config = dict(
    n_layer=22,
    n_kv_head=2,
    attn_scale=0.0884,
    warmup_steps=586,
    doc_mask=True,
)
Each number is 50 + 12 x the weight over its row's rms, rounded and kept within 0 to 99. Layers, rows and columns count from 0. The size before them is the row's rms in percent of the matrix's.

# layer 18 attention output (transposed), 256x256, rms 0.0628, rows 247-255, columns 0-127
116:53 42 48 42 71 60 49 44 61 39 45 39 43 44 62 47 33 65 43 38 60 37 48 50 50 49 43 46 42 79 48 55 41 53 46 56 52 43 62 69 52 55 44 62 31 48 56 37 51 46 68 48 42 46 47 66 43 51 39 58 60 59 54 51 34 47 37 60 56 61 69 60 78 37 55 33 57 47 50 44 60 60 68 63 51 36 48 42 37 59 53 42 75 42 54 43 73 62 39 55 39 44 41 37 54 41 91 30 42 58 44 41 63 39 43 34 52 57 77 35 76 67 40 47 41 44 33 47
108:41 33 68 59 67 39 56 41 63 57 26 45 45 50 42 56 26 55 50 57 30 45 47 33 53 38 60 43 60 64 61 53 46 42 36 43 53 63 71 36 43 43 57 72 35 38 62 62 46 49 33 36 56 57 61 59 45 47 71 66 77 23 48 68 63 58 53 27 49 63 54 50 33 44 40 63 73 64 60 48 47 60 50 57 42 23 40 39 44 61 32 65 60 50 44 66 48 45 53 44 44 26 46 56 72 59 54 35 48 64 60 59 46 47 41 44 51 51 45 44 22 77 45 28 47 45 45 52
095:45 38 35 64 52 58 55 61 64 37 50 53 68 52 48 34 50 54 29 74 61 59 36 49 76 41 36 34 39 43 41 51 55 42 43 56 51 58 59 60 53 62 62 31 55 43 45 56 46 73 46 46 56 69 21 42 61 57 56 67 43 60 44 29 39 50 59 67 42 45 52 56 33 55 60 51 55 68 64 62 44 45 46 55 24 57 62 69 11 66 58 60 39 40 44 40 40 42 52 51 66 55 57 47 56 73 42 66 40 56 56 29 52 28 47 45 61 49 48 38 48 40 46 43 56 35 49 45
106:60 56 53 60 66 73 50 57 54 66 61 56 42 79 54 49 48 72 64 55 44 61 47 60 39 27 52 42 34 58 61 62 47 49 25 60 39 44 48 47 59 38 50 52 31 38 59 66 54 70 41 55 75 45 36 47 59 47 41 69 45 60 70 41 59 53 41 36 46 63 36 56 61 46 56 31 53 62 47 27 58 61 35 50 59 41 44 46 44 56 54 41 51 68 66 41 41 51 59 35 38 45 46 54 40 49 60 34 22 51 71 55 47 48 44 52 41 37 49 54 47 69 32 36 30 35 63 49
101:42 61 48 50 59 77 50 49 42 49 47 26 37 56 50 45 50 38 40 38 40 50 22 44 60 47 54 60 44 29 63 46 47 15 54 47 36 56 55 47 65 73 51 33 53 58 43 32 41 41 40 60 40 39 41 69 55 32 70 48 50 44 39 29 60 37 57 60 49 54 54 36 51 47 52 42 62 44 47 51 87 34 45 53 59 65 65 59 29 56 50 49 56 56 44 45 40 38 63 39 47 54 64 50 39 50 38 65 48 68 42 43 44 51 64 58 59 46 53 69 62 29 56 48 48 56 35 41
104:69 38 53 27 41 49 45 59 60 44 52 41 51 31 49 62 56 40 43 50 51 62 46 43 70 29 32 36 51 56 62 20 52 74 61 66 59 54 70 61 25 54 48 45 72 51 48 61 52 55 58 53 60 61 47 55 68 50 61 45 57 38 80 72 58 25 49 50 37 55 47 49 53 64 39 43 42 50 49 35 65 57 25 23 51 58 34 36 42 76 61 56 43 55 44 48 54 44 56 75 70 46 54 62 40 62 33 47 36 40 42 48 57 51 53 39 47 54 43 49 52 36 34 63 68 36 56 68
106:44 50 79 60 55 60 37 31 57 67 25 57 49 54 44 51 60 42 31 51 56 48 31 24 68 51 51 61 61 43 62 37 31 57 54 44 36 55 55 40 63 35 36 51 52 53 63 29 64 57 43 59 57 43 52 53 48 49 61 52 55 36 45 43 71 70 58 60 46 53 53 43 58 53 41 49 61 49 64 22 51 53 36 43 76 36 56 50 65 54 30 71 37 67 32 52 45 40 51 49 54 34 70 70 52 52 02 33 58 47 43 39 43 55 46 61 34 50 47 69 47 42 28 58 38 58 51 52
107:39 52 67 53 28 42 56 35 61 41 44 36 49 43 68 44 47 48 68 38 47 65 42 50 43 43 51 38 44 36 27 30 59 16 36 45 54 45 47 37 42 51 55 46 35 48 64 31 48 65 61 48 32 31 73 53 64 24 59 37 53 55 49 29 59 59 46 22 54 66 42 52 49 53 31 57 44 55 56 69 50 70 61 50 41 32 66 43 40 77 53 59 61 72 59 39 08 52 79 47 57 47 57 53 48 40 50 40 41 53 53 47 57 64 66 53 57 59 46 40 58 53 60 69 49 82 43 59
113:39 56 51 20 46 68 42 23 66 48 17 65 43 51 56 54 52 57 59 46 56 38 52 32 39 58 37 52 64 51 64 61 42 39 35 61 61 43 49 65 55 26 21 52 30 51 50 40 54 52 37 39 42 32 56 55 57 47 57 53 66 49 43 35 56 46 64 55 62 55 43 54 68 58 55 54 50 52 29 53 55 63 21 33 43 55 34 34 58 43 69 63 41 56 36 50 50 31 24 43 58 43 57 55 32 54 60 25 60 54 33 41 54 62 48 50 48 53 64 21 40 46 45 35 73 57 51 47
# layer 18 attention value, 256x256, rms 0.027, rows 248-255, columns 0-127
104:50 57 46 43 56 62 23 64 31 50 58 52 37 33 46 30 61 42 36 57 42 49 70 52 58 55 33 44 26 37 40 46 52 47 51 53 48 32 30 43 65 72 41 46 54 57 48 31 62 66 27 41 50 61 59 45 53 43 30 49 50 62 43 51 44 50 56 53 74 42 36 69 59 68 49 48 29 39 57 58 77 57 59 32 51 60 45 65 60 47 61 36 18 51 65 58 42 40 33 61 48 57 52 51 52 47 63 71 47 58 73 49 45 36 76 51 56 48 40 61 58 28 50 62 42 28 51 22
097:54 66 51 43 55 47 52 47 60 46 59 55 50 65 49 75 38 52 51 45 52 24 51 51 19 47 51 66 56 65 71 59 58 61 59 61 24 51 48 70 51 66 74 64 52 62 43 47 46 47 55 59 18 53 48 52 49 49 35 42 67 49 62 55 61 35 60 58 51 48 57 60 37 50 50 46 60 33 42 39 54 67 55 54 79 42 53 55 70 56 50 53 62 42 30 56 58 42 33 46 28 56 46 46 50 42 42 46 55 44 39 49 52 44 52 66 31 76 36 50 62 54 47 43 61 33 47 57
105:45 66 56 46 57 59 75 58 51 56 36 53 55 55 50 50 28 39 36 60 51 58 37 46 77 75 32 44 34 32 59 35 53 43 51 43 55 18 36 43 59 61 22 55 62 42 31 54 53 57 36 44 43 63 38 50 59 57 53 35 47 48 56 43 54 50 51 48 50 48 67 44 54 61 56 64 56 52 46 52 41 54 41 59 34 44 51 64 60 57 57 52 60 48 59 66 43 41 27 46 43 49 64 62 47 58 52 45 27 34 45 38 40 37 62 35 56 46 64 58 52 53 33 57 38 72 17 62
099:44 64 39 34 52 46 47 52 47 50 35 48 57 44 56 66 49 71 60 49 60 50 59 31 34 63 54 37 44 51 50 35 52 68 47 71 47 30 39 56 42 69 66 47 41 44 46 74 51 41 73 47 47 69 45 59 58 67 39 44 45 66 66 51 53 43 45 69 49 36 43 67 53 62 48 55 44 45 46 49 30 80 46 29 44 32 43 23 48 47 66 59 59 52 59 38 37 47 33 64 51 42 61 62 61 37 48 68 64 33 39 59 43 54 50 61 41 44 37 28 45 72 45 46 69 62 50 59
107:62 45 59 48 59 41 73 48 50 56 23 29 54 77 53 45 49 50 65 41 51 51 53 56 23 56 49 35 82 69 48 48 68 37 47 52 54 45 49 34 59 36 40 60 25 40 48 32 51 25 27 51 11 58 58 39 51 48 37 79 52 51 39 45 52 59 54 60 53 52 47 56 54 51 41 46 40 47 46 52 47 41 54 50 29 48 53 52 62 49 41 68 56 46 66 38 46 31 53 38 16 71 51 69 53 56 58 56 48 53 87 45 48 69 57 55 40 53 51 62 61 39 72 64 50 51 59 34
105:30 49 26 50 60 53 48 46 61 50 62 40 51 42 60 40 54 56 32 37 32 64 59 46 58 64 70 44 32 43 38 43 73 21 52 74 57 37 56 62 46 62 35 53 47 38 52 46 47 45 57 51 42 59 49 42 52 54 35 36 47 63 58 51 50 50 53 66 38 71 46 46 60 55 51 71 49 53 55 55 50 79 41 38 32 71 56 45 50 51 44 52 59 56 61 38 35 45 30 69 69 51 41 40 43 53 55 42 51 18 60 56 50 65 54 43 59 62 56 52 44 32 54 50 64 34 43 24
108:67 55 51 36 65 42 38 46 38 48 78 40 33 51 51 39 63 43 43 44 46 38 50 40 58 67 43 78 62 55 84 71 26 49 56 48 58 44 39 39 46 59 63 53 48 44 37 69 65 49 09 47 85 48 52 57 43 83 62 60 36 58 72 41 58 41 49 46 43 56 51 53 36 34 49 41 46 67 34 54 41 45 46 57 49 55 39 49 71 43 41 51 58 54 71 66 46 62 55 52 18 55 32 47 36 54 56 64 38 51 50 37 67 48 57 31 45 39 51 37 38 43 50 49 53 44 32 39
116:63 45 47 51 59 48 64 43 36 63 46 39 27 52 60 59 58 53 54 66 48 61 41 50 53 57 51 44 46 42 68 48 56 49 37 63 50 41 55 41 57 78 40 45 49 52 41 44 49 57 56 45 56 64 52 51 44 38 57 69 45 52 40 49 48 51 39 58 50 36 43 49 58 58 41 71 52 46 62 44 44 47 40 38 51 61 44 70 36 53 36 75 52 49 68 60 22 57 52 51 28 51 51 45 42 31 39 27 34 50 76 36 42 73 73 49 42 38 57 70 47 32 44 74 59 61 44 60
# layer 18 MLP up, 768x256, rms 0.0636, rows 0-18, columns 0-127
110:69 58 36 50 56 68 50 49 36 48 52 48 54 44 63 50 48 68 51 28 47 43 53 56 48 81 41 73 64 34 45 39 92 60 58 50 50 57 67 62 72 50 35 58 48 68 49 49 50 60 42 39 48 72 56 49 58 35 53 31 43 49 42 55 65 49 71 33 54 66 37 58 28 58 60 24 48 52 39 55 35 55 50 51 65 38 45 53 53 63 44 54 56 13 59 51 78 34 50 47 70 57 58 51 47 40 32 44 52 35 29 78 55 46 53 38 57 55 30 66 47 48 58 52 78 65 61 35
094:52 31 52 56 45 51 31 52 59 35 58 85 74 50 48 62 53 55 59 54 41 46 66 53 58 59 42 40 57 38 54 55 60 70 43 46 27 46 45 65 62 25 19 66 58 49 56 61 43 52 54 59 43 50 60 41 46 51 54 28 45 38 56 42 42 49 51 56 45 27 55 57 73 56 49 54 65 56 52 32 56 33 47 36 64 53 67 47 45 54 26 35 75 34 61 33 51 63 49 57 62 69 42 45 66 69 49 34 52 38 59 42 73 65 53 47 61 42 54 59 32 64 65 42 37 61 32 49
086:49 51 34 68 53 30 45 50 44 20 63 48 74 50 71 67 41 80 30 21 30 50 65 40 42 57 46 69 60 33 61 50 71 55 48 33 38 45 38 52 45 53 70 55 74 35 50 51 44 30 47 49 51 54 59 61 43 57 60 54 53 54 47 52 49 60 39 61 48 56 53 34 43 40 62 73 61 66 48 64 41 58 55 54 60 59 77 51 45 67 73 54 42 51 55 38 27 33 57 60 47 57 42 55 44 70 56 44 55 46 63 43 77 60 50 34 53 43 50 34 43 48 48 53 42 51 57 42
111:47 49 41 45 57 62 65 53 40 61 57 54 49 58 55 65 71 51 68 51 49 37 32 53 27 56 23 56 68 45 29 47 19 34 70 46 52 57 52 52 60 56 59 42 52 49 49 55 41 37 35 39 54 45 62 41 36 63 65 37 21 46 61 56 65 50 53 61 40 63 40 51 31 46 52 41 27 49 64 46 43 43 64 37 54 44 72 68 63 48 62 44 62 39 37 63 62 45 56 50 50 36 40 62 53 30 53 49 65 53 60 73 44 32 57 37 58 58 55 44 50 53 41 68 53 61 41 42
096:63 44 45 55 38 54 47 56 15 55 47 45 36 74 56 52 63 61 57 41 53 39 67 38 53 53 41 64 47 38 37 72 51 76 45 41 47 53 37 46 77 52 49 41 42 51 41 61 67 87 70 55 63 53 52 51 60 58 52 52 47 38 36 68 48 48 71 34 60 44 47 36 40 73 71 66 61 61 49 33 61 40 47 63 47 53 47 68 24 62 45 47 67 35 48 44 54 57 49 50 53 26 36 56 61 44 38 73 55 38 51 58 47 47 48 45 53 50 58 37 62 52 59 40 40 49 54 48
094:46 34 41 47 27 47 65 37 43 43 43 59 39 79 63 41 67 54 34 54 52 48 66 45 34 46 50 42 54 64 56 46 49 48 45 51 56 60 52 43 72 70 41 48 67 74 47 60 78 70 47 49 36 80 56 51 55 22 50 24 34 52 61 57 42 61 40 38 35 36 60 67 70 25 56 37 45 40 73 53 33 66 57 55 58 33 56 47 41 49 46 48 60 43 59 53 42 68 64 53 46 61 41 69 40 31 52 45 49 63 31 41 48 55 55 36 52 54 53 39 67 58 41 48 57 58 49 50
102:46 50 58 56 52 63 41 42 57 39 22 66 49 50 55 73 49 47 51 49 46 73 39 60 51 57 63 53 60 59 60 40 49 47 53 43 57 29 41 59 63 26 33 57 44 51 50 39 53 46 47 59 35 51 70 57 67 40 61 40 43 38 66 55 36 63 63 55 56 59 76 64 61 68 44 55 42 62 54 34 67 25 38 21 46 33 46 50 55 56 42 55 65 34 55 53 45 46 57 47 42 39 53 62 37 32 76 49 75 35 37 56 63 41 69 36 80 44 48 41 39 41 47 43 55 59 46 40
097:52 48 55 45 58 44 47 63 28 68 37 49 60 59 70 50 72 71 53 33 52 48 54 48 32 29 21 67 61 60 37 35 64 76 43 57 61 21 49 57 60 44 61 42 66 46 54 62 64 54 42 57 60 49 53 52 49 46 35 32 36 53 44 51 56 58 47 50 36 38 55 61 50 62 61 42 50 70 35 20 53 34 67 43 37 58 60 78 41 54 65 52 38 47 32 40 49 41 71 66 57 64 37 49 56 41 49 53 60 50 54 47 61 58 56 39 36 25 69 42 37 54 48 51 44 52 62 47
095:50 44 35 66 43 30 67 46 51 36 49 49 57 64 56 66 48 64 38 57 53 47 75 60 39 47 41 45 59 35 60 67 54 42 44 55 40 17 42 66 67 64 43 58 61 58 47 63 54 63 52 41 52 57 64 48 51 59 49 27 55 45 58 71 59 51 52 44 54 54 40 74 36 47 39 53 61 59 36 37 32 44 60 28 62 45 40 54 32 53 60 46 47 47 56 81 50 49 55 57 29 64 61 66 51 46 45 84 47 39 70 64 56 44 47 49 57 57 60 55 52 48 38 53 40 51 26 35
097:42 38 75 50 62 54 34 39 43 62 68 30 26 59 45 24 48 60 39 42 51 68 53 47 49 61 50 53 39 43 48 49 48 58 41 50 50 86 52 57 46 45 26 63 50 35 47 56 43 50 55 43 62 52 74 54 48 45 50 34 68 37 48 62 40 46 57 41 87 58 70 78 62 45 43 56 59 45 52 65 33 51 39 42 44 25 51 44 50 50 60 56 71 43 55 60 47 31 53 46 54 58 54 30 71 34 45 67 76 43 58 39 39 58 66 53 68 48 59 55 58 57 69 54 29 58 55 51
103:63 55 48 36 40 36 74 64 56 41 50 59 43 65 51 40 44 67 46 30 41 45 52 36 51 70 30 38 76 81 73 50 53 68 46 67 56 40 48 41 63 48 42 55 52 41 58 71 67 49 42 45 36 71 58 61 36 40 79 40 40 68 38 66 54 46 35 48 61 69 64 46 35 67 36 52 59 50 48 54 43 32 33 34 63 49 54 59 42 48 50 50 41 43 48 58 49 40 56 43 52 63 53 40 53 55 42 58 43 29 50 53 63 25 41 31 34 60 63 36 66 41 69 22 75 66 60 54
102:34 43 47 62 61 60 55 60 59 70 39 83 64 48 55 44 50 47 51 53 44 48 35 57 54 59 47 45 46 59 46 70 53 52 58 43 54 22 71 59 60 51 70 49 39 53 50 59 58 52 44 31 44 25 64 32 25 57 32 49 57 55 63 61 47 48 58 53 36 39 30 29 41 45 38 31 56 39 67 36 53 49 48 30 45 42 60 51 23 71 44 51 59 37 47 56 34 67 61 52 50 61 45 46 34 32 34 71 48 60 61 51 46 39 62 31 44 44 49 36 34 46 54 58 31 42 39 48
097:56 60 56 38 78 63 32 49 43 52 35 60 55 88 49 53 41 43 56 52 40 58 52 79 47 56 47 41 40 49 50 58 35 34 48 50 55 62 72 55 48 53 60 41 40 53 25 65 59 61 54 53 29 62 61 74 59 27 34 32 22 41 62 60 42 50 61 53 70 28 54 42 53 57 49 33 37 44 56 53 48 38 29 35 51 55 52 75 43 56 66 68 60 40 62 34 58 52 48 46 67 54 33 54 50 58 54 77 79 54 45 35 31 56 58 57 52 52 48 57 60 44 39 56 70 54 37 41
107:69 46 31 44 29 58 47 73 18 49 45 58 43 41 44 65 31 31 60 61 51 46 52 50 41 44 60 44 62 71 44 68 43 85 70 55 29 48 45 71 46 42 46 52 38 50 23 45 59 60 52 52 43 45 55 55 38 62 60 53 37 35 58 43 54 44 36 68 45 46 17 54 69 55 36 35 47 55 46 29 49 30 67 41 49 63 42 38 40 57 43 34 45 44 39 71 67 64 64 52 53 28 42 59 63 40 42 51 47 44 58 30 53 54 39 42 61 66 58 57 49 51 60 44 48 53 76 56
102:83 43 57 32 58 42 43 54 39 36 55 42 60 54 39 54 22 80 58 46 58 38 61 33 62 57 49 43 61 46 70 58 55 49 47 64 56 32 56 22 54 38 57 37 52 62 53 48 47 49 57 43 44 35 59 67 37 35 51 65 47 38 57 64 58 38 55 59 44 45 64 41 32 41 44 54 41 63 64 40 29 49 42 46 43 45 77 62 74 62 54 48 78 39 53 54 33 89 55 42 58 26 40 62 59 42 50 59 64 34 48 50 63 42 74 45 40 58 57 48 35 28 57 24 45 91 63 65
081:58 66 56 40 23 61 45 55 45 59 38 75 44 39 49 51 54 60 72 52 45 47 55 48 39 48 58 61 49 62 46 37 41 51 54 45 63 56 51 76 55 59 65 46 47 33 37 47 45 64 59 36 55 64 47 53 59 33 70 61 29 57 33 34 46 48 62 48 30 63 53 55 48 45 49 58 65 78 54 55 49 53 35 69 54 42 44 22 53 45 59 56 38 53 58 44 41 49 67 39 47 47 44 69 77 64 55 79 47 49 47 81 38 63 61 49 54 55 42 62 59 55 55 49 54 62 15 48
109:49 41 59 38 76 56 57 38 36 48 45 88 62 62 42 74 68 51 47 36 38 54 39 46 39 60 51 44 52 77 47 51 57 43 55 46 47 38 54 72 50 55 40 41 52 54 30 53 58 47 50 31 40 43 71 57 68 47 70 34 36 51 50 58 54 32 68 51 44 45 53 42 47 59 43 72 55 38 52 41 50 34 46 45 43 45 59 63 39 63 72 50 51 34 62 66 65 54 46 59 46 50 59 51 54 67 63 46 48 32 63 41 42 51 56 64 62 54 43 44 54 53 64 45 53 45 38 57
112:49 56 57 50 40 71 53 53 27 58 44 42 37 67 68 68 44 61 49 37 45 39 55 67 40 53 33 35 61 54 42 68 36 76 48 55 48 63 32 45 53 65 46 50 53 62 49 64 56 78 53 54 50 71 58 38 54 33 43 34 32 36 54 53 54 58 26 54 57 52 54 67 52 49 46 71 45 48 48 40 51 61 38 32 35 32 59 68 31 63 73 47 55 50 50 45 61 53 68 62 59 53 38 35 39 29 30 41 56 31 60 53 49 59 45 20 44 41 46 39 60 34 48 50 44 40 52 55
100:59 42 61 63 53 38 52 68 52 47 45 54 55 78 53 59 49 47 75 68 41 41 38 57 66 59 64 48 38 54 55 45 56 61 57 66 55 62 52 53 42 61 48 46 43 51 35 64 50 32 43 50 52 44 50 39 28 36 41 35 41 46 41 64 35 53 56 59 55 62 77 58 50 73 53 46 51 45 50 45 43 51 52 50 33 39 56 27 59 72 56 49 59 57 64 72 63 56 33 91 58 58 38 45 43 55 62 72 49 39 69 64 59 42 47 38 60 44 58 35 54 48 36 49 57 39 37 30
# layer 18 MLP down (transposed), 768x256, rms 0.0656, rows 0-18, columns 0-127
111:38 64 54 40 27 33 28 35 67 60 53 33 57 33 52 61 42 38 60 41 34 32 57 39 33 56 43 58 33 48 71 43 43 40 46 57 33 59 29 42 55 42 47 61 68 46 38 63 59 44 59 40 48 54 25 50 49 47 39 49 33 42 40 40 43 40 43 25 53 44 49 63 41 62 30 44 40 53 47 49 50 64 61 52 33 48 72 65 35 59 45 42 70 48 45 50 42 42 63 37 36 57 40 38 67 54 47 50 58 67 40 62 51 60 65 45 55 38 38 47 64 34 37 57 47 53 61 57
094:52 23 42 43 33 30 33 41 29 24 61 40 35 60 51 69 44 41 68 61 55 50 58 63 38 31 64 40 77 58 39 52 50 43 61 52 43 42 54 58 51 68 41 46 48 37 65 39 46 51 30 59 55 22 45 45 69 37 39 53 51 55 50 69 64 42 60 57 52 40 58 46 52 38 67 61 54 47 28 56 55 55 56 41 62 41 38 46 32 62 47 38 56 50 38 32 44 50 48 50 40 51 42 66 51 70 80 47 48 38 47 64 56 44 58 57 37 48 55 60 48 44 56 31 71 47 54 58
083:49 53 56 65 46 49 41 72 46 57 57 64 56 48 46 44 48 19 51 48 54 49 42 59 60 43 41 45 25 59 54 33 48 57 50 49 60 57 64 43 41 24 48 36 44 53 56 59 54 42 65 52 68 43 73 57 60 62 29 55 50 50 72 64 46 58 50 65 37 67 58 44 49 64 73 46 50 47 49 56 57 42 76 45 46 37 63 56 53 60 47 57 59 33 52 61 42 41 41 65 38 34 50 23 37 48 42 32 32 65 41 76 43 51 25 47 53 45 56 60 37 51 47 73 46 49 54 67
117:35 52 47 59 48 51 60 43 37 46 53 41 35 30 57 72 49 25 39 24 63 37 52 49 59 40 40 55 36 54 58 35 42 37 46 29 48 43 36 27 59 62 44 56 29 47 77 46 43 44 60 52 62 64 75 49 35 62 47 37 42 75 53 33 53 44 37 41 44 27 42 46 73 48 46 63 51 53 59 46 55 51 54 64 32 43 23 61 53 46 84 56 71 36 34 52 49 33 68 46 49 44 51 44 47 55 52 56 50 60 53 84 47 67 78 61 45 52 46 38 47 41 47 56 59 61 69 41
094:56 41 33 50 74 28 35 48 51 54 51 48 57 40 62 53 43 29 54 56 30 54 39 48 36 52 70 32 37 44 60 61 51 40 38 55 40 49 50 60 64 40 45 60 55 42 56 61 37 55 38 43 52 25 15 57 42 49 65 83 49 52 44 45 50 60 62 55 54 69 47 48 59 37 41 45 69 67 41 43 67 33 46 39 41 55 42 48 41 50 54 52 66 44 61 52 59 47 47 39 57 40 54 64 43 35 37 28 28 45 54 25 64 55 36 51 37 66 43 46 69 27 53 43 33 49 43 56
094:67 88 58 46 64 55 52 50 54 27 36 54 61 43 49 41 53 51 55 59 44 61 64 48 64 39 49 37 48 47 54 44 58 37 47 44 47 41 42 36 60 47 55 33 39 43 69 43 47 53 50 43 50 40 38 32 55 57 31 75 43 53 51 50 50 29 20 44 67 48 41 41 30 61 53 48 50 48 58 33 44 40 69 56 66 63 48 32 71 70 23 55 48 48 63 60 68 74 41 48 59 59 35 48 30 52 44 55 39 54 42 42 35 32 46 53 52 50 65 53 59 38 58 52 21 60 79 51
111:63 46 38 50 55 53 53 45 46 36 37 63 42 49 48 52 61 67 35 57 54 49 48 72 61 53 51 38 26 35 42 42 59 45 34 56 42 69 67 55 31 58 39 41 57 42 42 46 54 40 46 46 38 66 58 46 45 51 46 34 49 53 33 66 45 31 54 49 47 54 43 55 72 47 49 48 36 83 26 42 65 42 42 47 49 53 53 73 48 43 48 46 53 43 69 27 40 54 69 62 55 36 30 42 45 53 48 63 61 24 50 54 61 39 47 56 72 59 59 63 29 46 54 46 47 40 58 62
092:49 28 46 67 67 39 42 45 34 44 23 41 58 49 52 60 64 45 53 60 47 42 67 62 34 67 70 55 42 42 53 53 67 61 45 45 46 67 58 43 57 18 52 47 57 63 44 54 59 52 51 46 48 59 36 55 40 59 72 59 40 41 58 62 35 24 70 38 53 42 66 51 42 44 59 35 37 28 48 64 63 57 29 60 49 29 54 54 49 48 49 34 42 55 56 43 37 56 53 58 46 65 43 64 33 41 70 63 48 46 47 59 42 70 32 38 58 67 36 32 66 42 42 55 23 52 52 55
094:65 41 52 43 54 53 39 53 89 36 50 49 46 51 34 46 56 33 67 51 58 59 27 47 61 40 72 27 47 54 39 48 70 51 65 39 48 40 52 42 46 37 30 40 57 41 33 48 47 44 32 51 60 49 75 44 46 42 74 40 55 44 43 31 41 49 70 54 50 47 52 40 57 62 47 58 50 60 59 44 41 43 58 31 38 38 59 54 74 78 25 57 47 41 51 44 58 54 53 49 55 35 37 42 49 55 45 51 60 71 60 44 54 60 60 73 50 48 35 52 42 46 60 32 49 48 67 68
098:44 27 38 45 39 42 36 76 43 28 49 36 56 41 46 67 49 47 50 54 65 37 49 51 56 52 52 45 53 44 56 57 52 51 65 43 44 21 52 42 62 56 65 49 36 61 38 38 66 58 46 47 52 54 80 46 54 59 19 79 49 45 47 53 45 54 54 43 45 42 37 30 51 61 56 52 43 57 27 43 64 62 49 38 54 71 43 74 38 44 70 23 60 28 67 44 63 55 49 40 52 43 50 74 44 49 67 49 45 47 32 58 72 53 52 57 53 42 49 23 38 63 43 45 58 43 46 62
102:28 46 42 41 34 54 36 38 50 53 77 43 55 60 42 45 68 65 49 45 62 60 50 39 42 49 41 70 65 54 52 53 52 51 41 85 69 47 35 54 52 58 58 52 62 58 32 62 34 48 58 56 65 49 30 52 63 76 42 57 44 60 46 45 66 54 68 59 62 27 46 61 31 49 49 50 62 40 54 70 34 56 35 51 45 72 47 76 59 44 35 60 60 65 50 59 47 64 44 43 56 31 44 47 64 30 39 32 49 47 37 43 55 50 43 55 50 55 49 56 62 40 45 69 38 52 49 60
108:72 29 47 87 61 41 62 43 44 29 58 47 43 31 47 63 49 47 42 31 68 39 57 47 54 65 48 67 52 27 58 36 45 52 65 54 59 49 57 21 55 67 44 41 53 48 52 50 24 38 51 62 57 62 77 41 50 62 57 58 47 55 48 50 44 63 48 58 35 31 40 37 62 35 62 47 55 44 65 52 56 41 50 75 80 47 51 45 49 44 44 60 50 48 57 51 37 48 37 59 72 51 60 46 54 35 53 52 32 41 61 46 36 57 46 62 55 52 46 53 41 54 64 28 59 65 48 26
092:56 43 34 60 10 42 58 61 56 33 52 37 47 34 64 41 43 64 57 43 59 50 52 40 28 28 26 66 53 43 65 46 68 47 30 53 72 63 29 66 50 59 45 70 58 48 61 58 54 51 42 67 55 62 49 21 68 56 59 49 65 57 43 43 50 44 43 47 45 60 61 62 36 45 47 41 65 63 44 52 41 53 40 56 32 66 48 45 49 55 46 47 41 42 64 77 43 61 47 61 47 34 50 43 49 62 68 37 40 26 59 42 63 57 47 51 35 50 44 49 64 56 44 59 38 44 39 47
111:46 48 61 56 60 72 63 45 18 24 50 34 42 43 53 59 57 66 60 58 55 29 45 54 45 29 62 48 40 69 58 47 31 44 36 58 51 41 63 44 37 51 51 53 37 44 37 63 49 40 35 39 46 36 61 47 51 18 64 46 50 57 39 46 50 61 61 42 40 65 58 45 56 58 37 50 48 49 51 42 46 59 35 48 61 47 73 50 56 42 52 61 53 31 45 67 63 60 60 37 45 47 51 61 78 49 70 59 50 36 62 58 55 67 50 56 58 55 44 45 52 76 67 36 61 66 71 42
104:39 58 58 35 57 45 50 52 65 49 31 44 43 75 31 73 41 44 63 43 35 68 62 29 34 40 53 46 62 66 34 48 56 29 27 41 63 47 56 52 54 46 57 49 51 42 40 46 58 60 44 69 26 60 42 36 42 57 36 69 48 57 33 60 68 43 39 48 58 36 15 57 64 34 51 65 48 58 51 46 75 69 36 45 73 69 31 59 68 70 48 56 64 77 60 42 42 45 56 37 32 56 56 44 53 57 42 44 54 57 50 30 42 44 62 43 32 44 37 52 62 62 23 52 64 45 35 67
074:33 42 42 51 56 55 51 45 41 58 62 48 44 59 53 60 56 44 40 53 66 50 70 39 55 60 58 38 37 37 51 44 39 65 36 59 61 65 55 41 47 55 45 29 61 37 49 46 36 39 53 50 38 37 77 53 38 79 70 27 35 32 61 46 41 65 54 49 39 66 37 36 50 56 61 48 31 32 52 63 57 61 66 46 40 63 38 50 48 53 47 51 55 39 46 48 35 53 46 45 55 61 50 38 39 50 37 35 49 50 49 54 63 26 38 59 55 35 55 47 55 35 35 48 39 38 65 56
112:50 54 39 41 30 39 57 46 49 54 38 44 68 52 38 54 59 60 48 34 24 58 61 42 37 41 47 68 48 46 36 44 62 73 51 53 51 53 59 54 65 64 36 58 51 70 70 31 63 73 42 63 39 38 65 57 52 58 52 65 60 50 58 49 58 41 28 38 24 49 38 68 70 33 48 77 47 64 50 70 55 56 45 54 42 70 61 68 37 63 52 32 54 45 26 43 52 40 55 45 62 56 43 30 45 64 40 60 44 51 28 51 45 37 47 58 57 53 23 42 66 59 41 37 53 28 57 61
120:50 37 53 57 57 63 58 65 70 41 28 36 70 42 39 43 52 56 56 26 32 52 39 46 66 52 49 53 46 46 69 39 49 39 43 52 60 54 66 43 65 58 47 40 63 48 49 46 50 40 64 50 44 45 64 35 48 46 31 62 60 52 39 45 62 62 41 62 59 47 67 38 36 25 56 46 57 49 56 59 51 53 37 61 53 32 52 46 23 52 35 68 35 37 51 49 45 57 45 37 46 41 26 49 47 50 60 33 58 31 56 22 31 37 35 46 50 40 72 65 53 53 43 44 41 45 35 33
103:55 30 49 63 33 77 55 58 50 24 67 59 61 65 58 56 43 49 59 43 40 41 43 50 46 43 49 48 44 73 42 37 54 47 38 57 45 54 66 59 43 66 30 49 52 41 49 55 40 48 29 49 54 53 59 40 33 43 54 59 42 52 35 59 33 78 38 71 66 31 48 67 62 37 37 44 46 50 42 50 50 41 64 64 49 47 45 48 68 44 50 43 36 62 43 76 63 25 52 65 64 36 36 34 53 53 52 59 31 59 42 44 50 69 45 52 58 57 53 46 60 58 52 63 43 43 60 41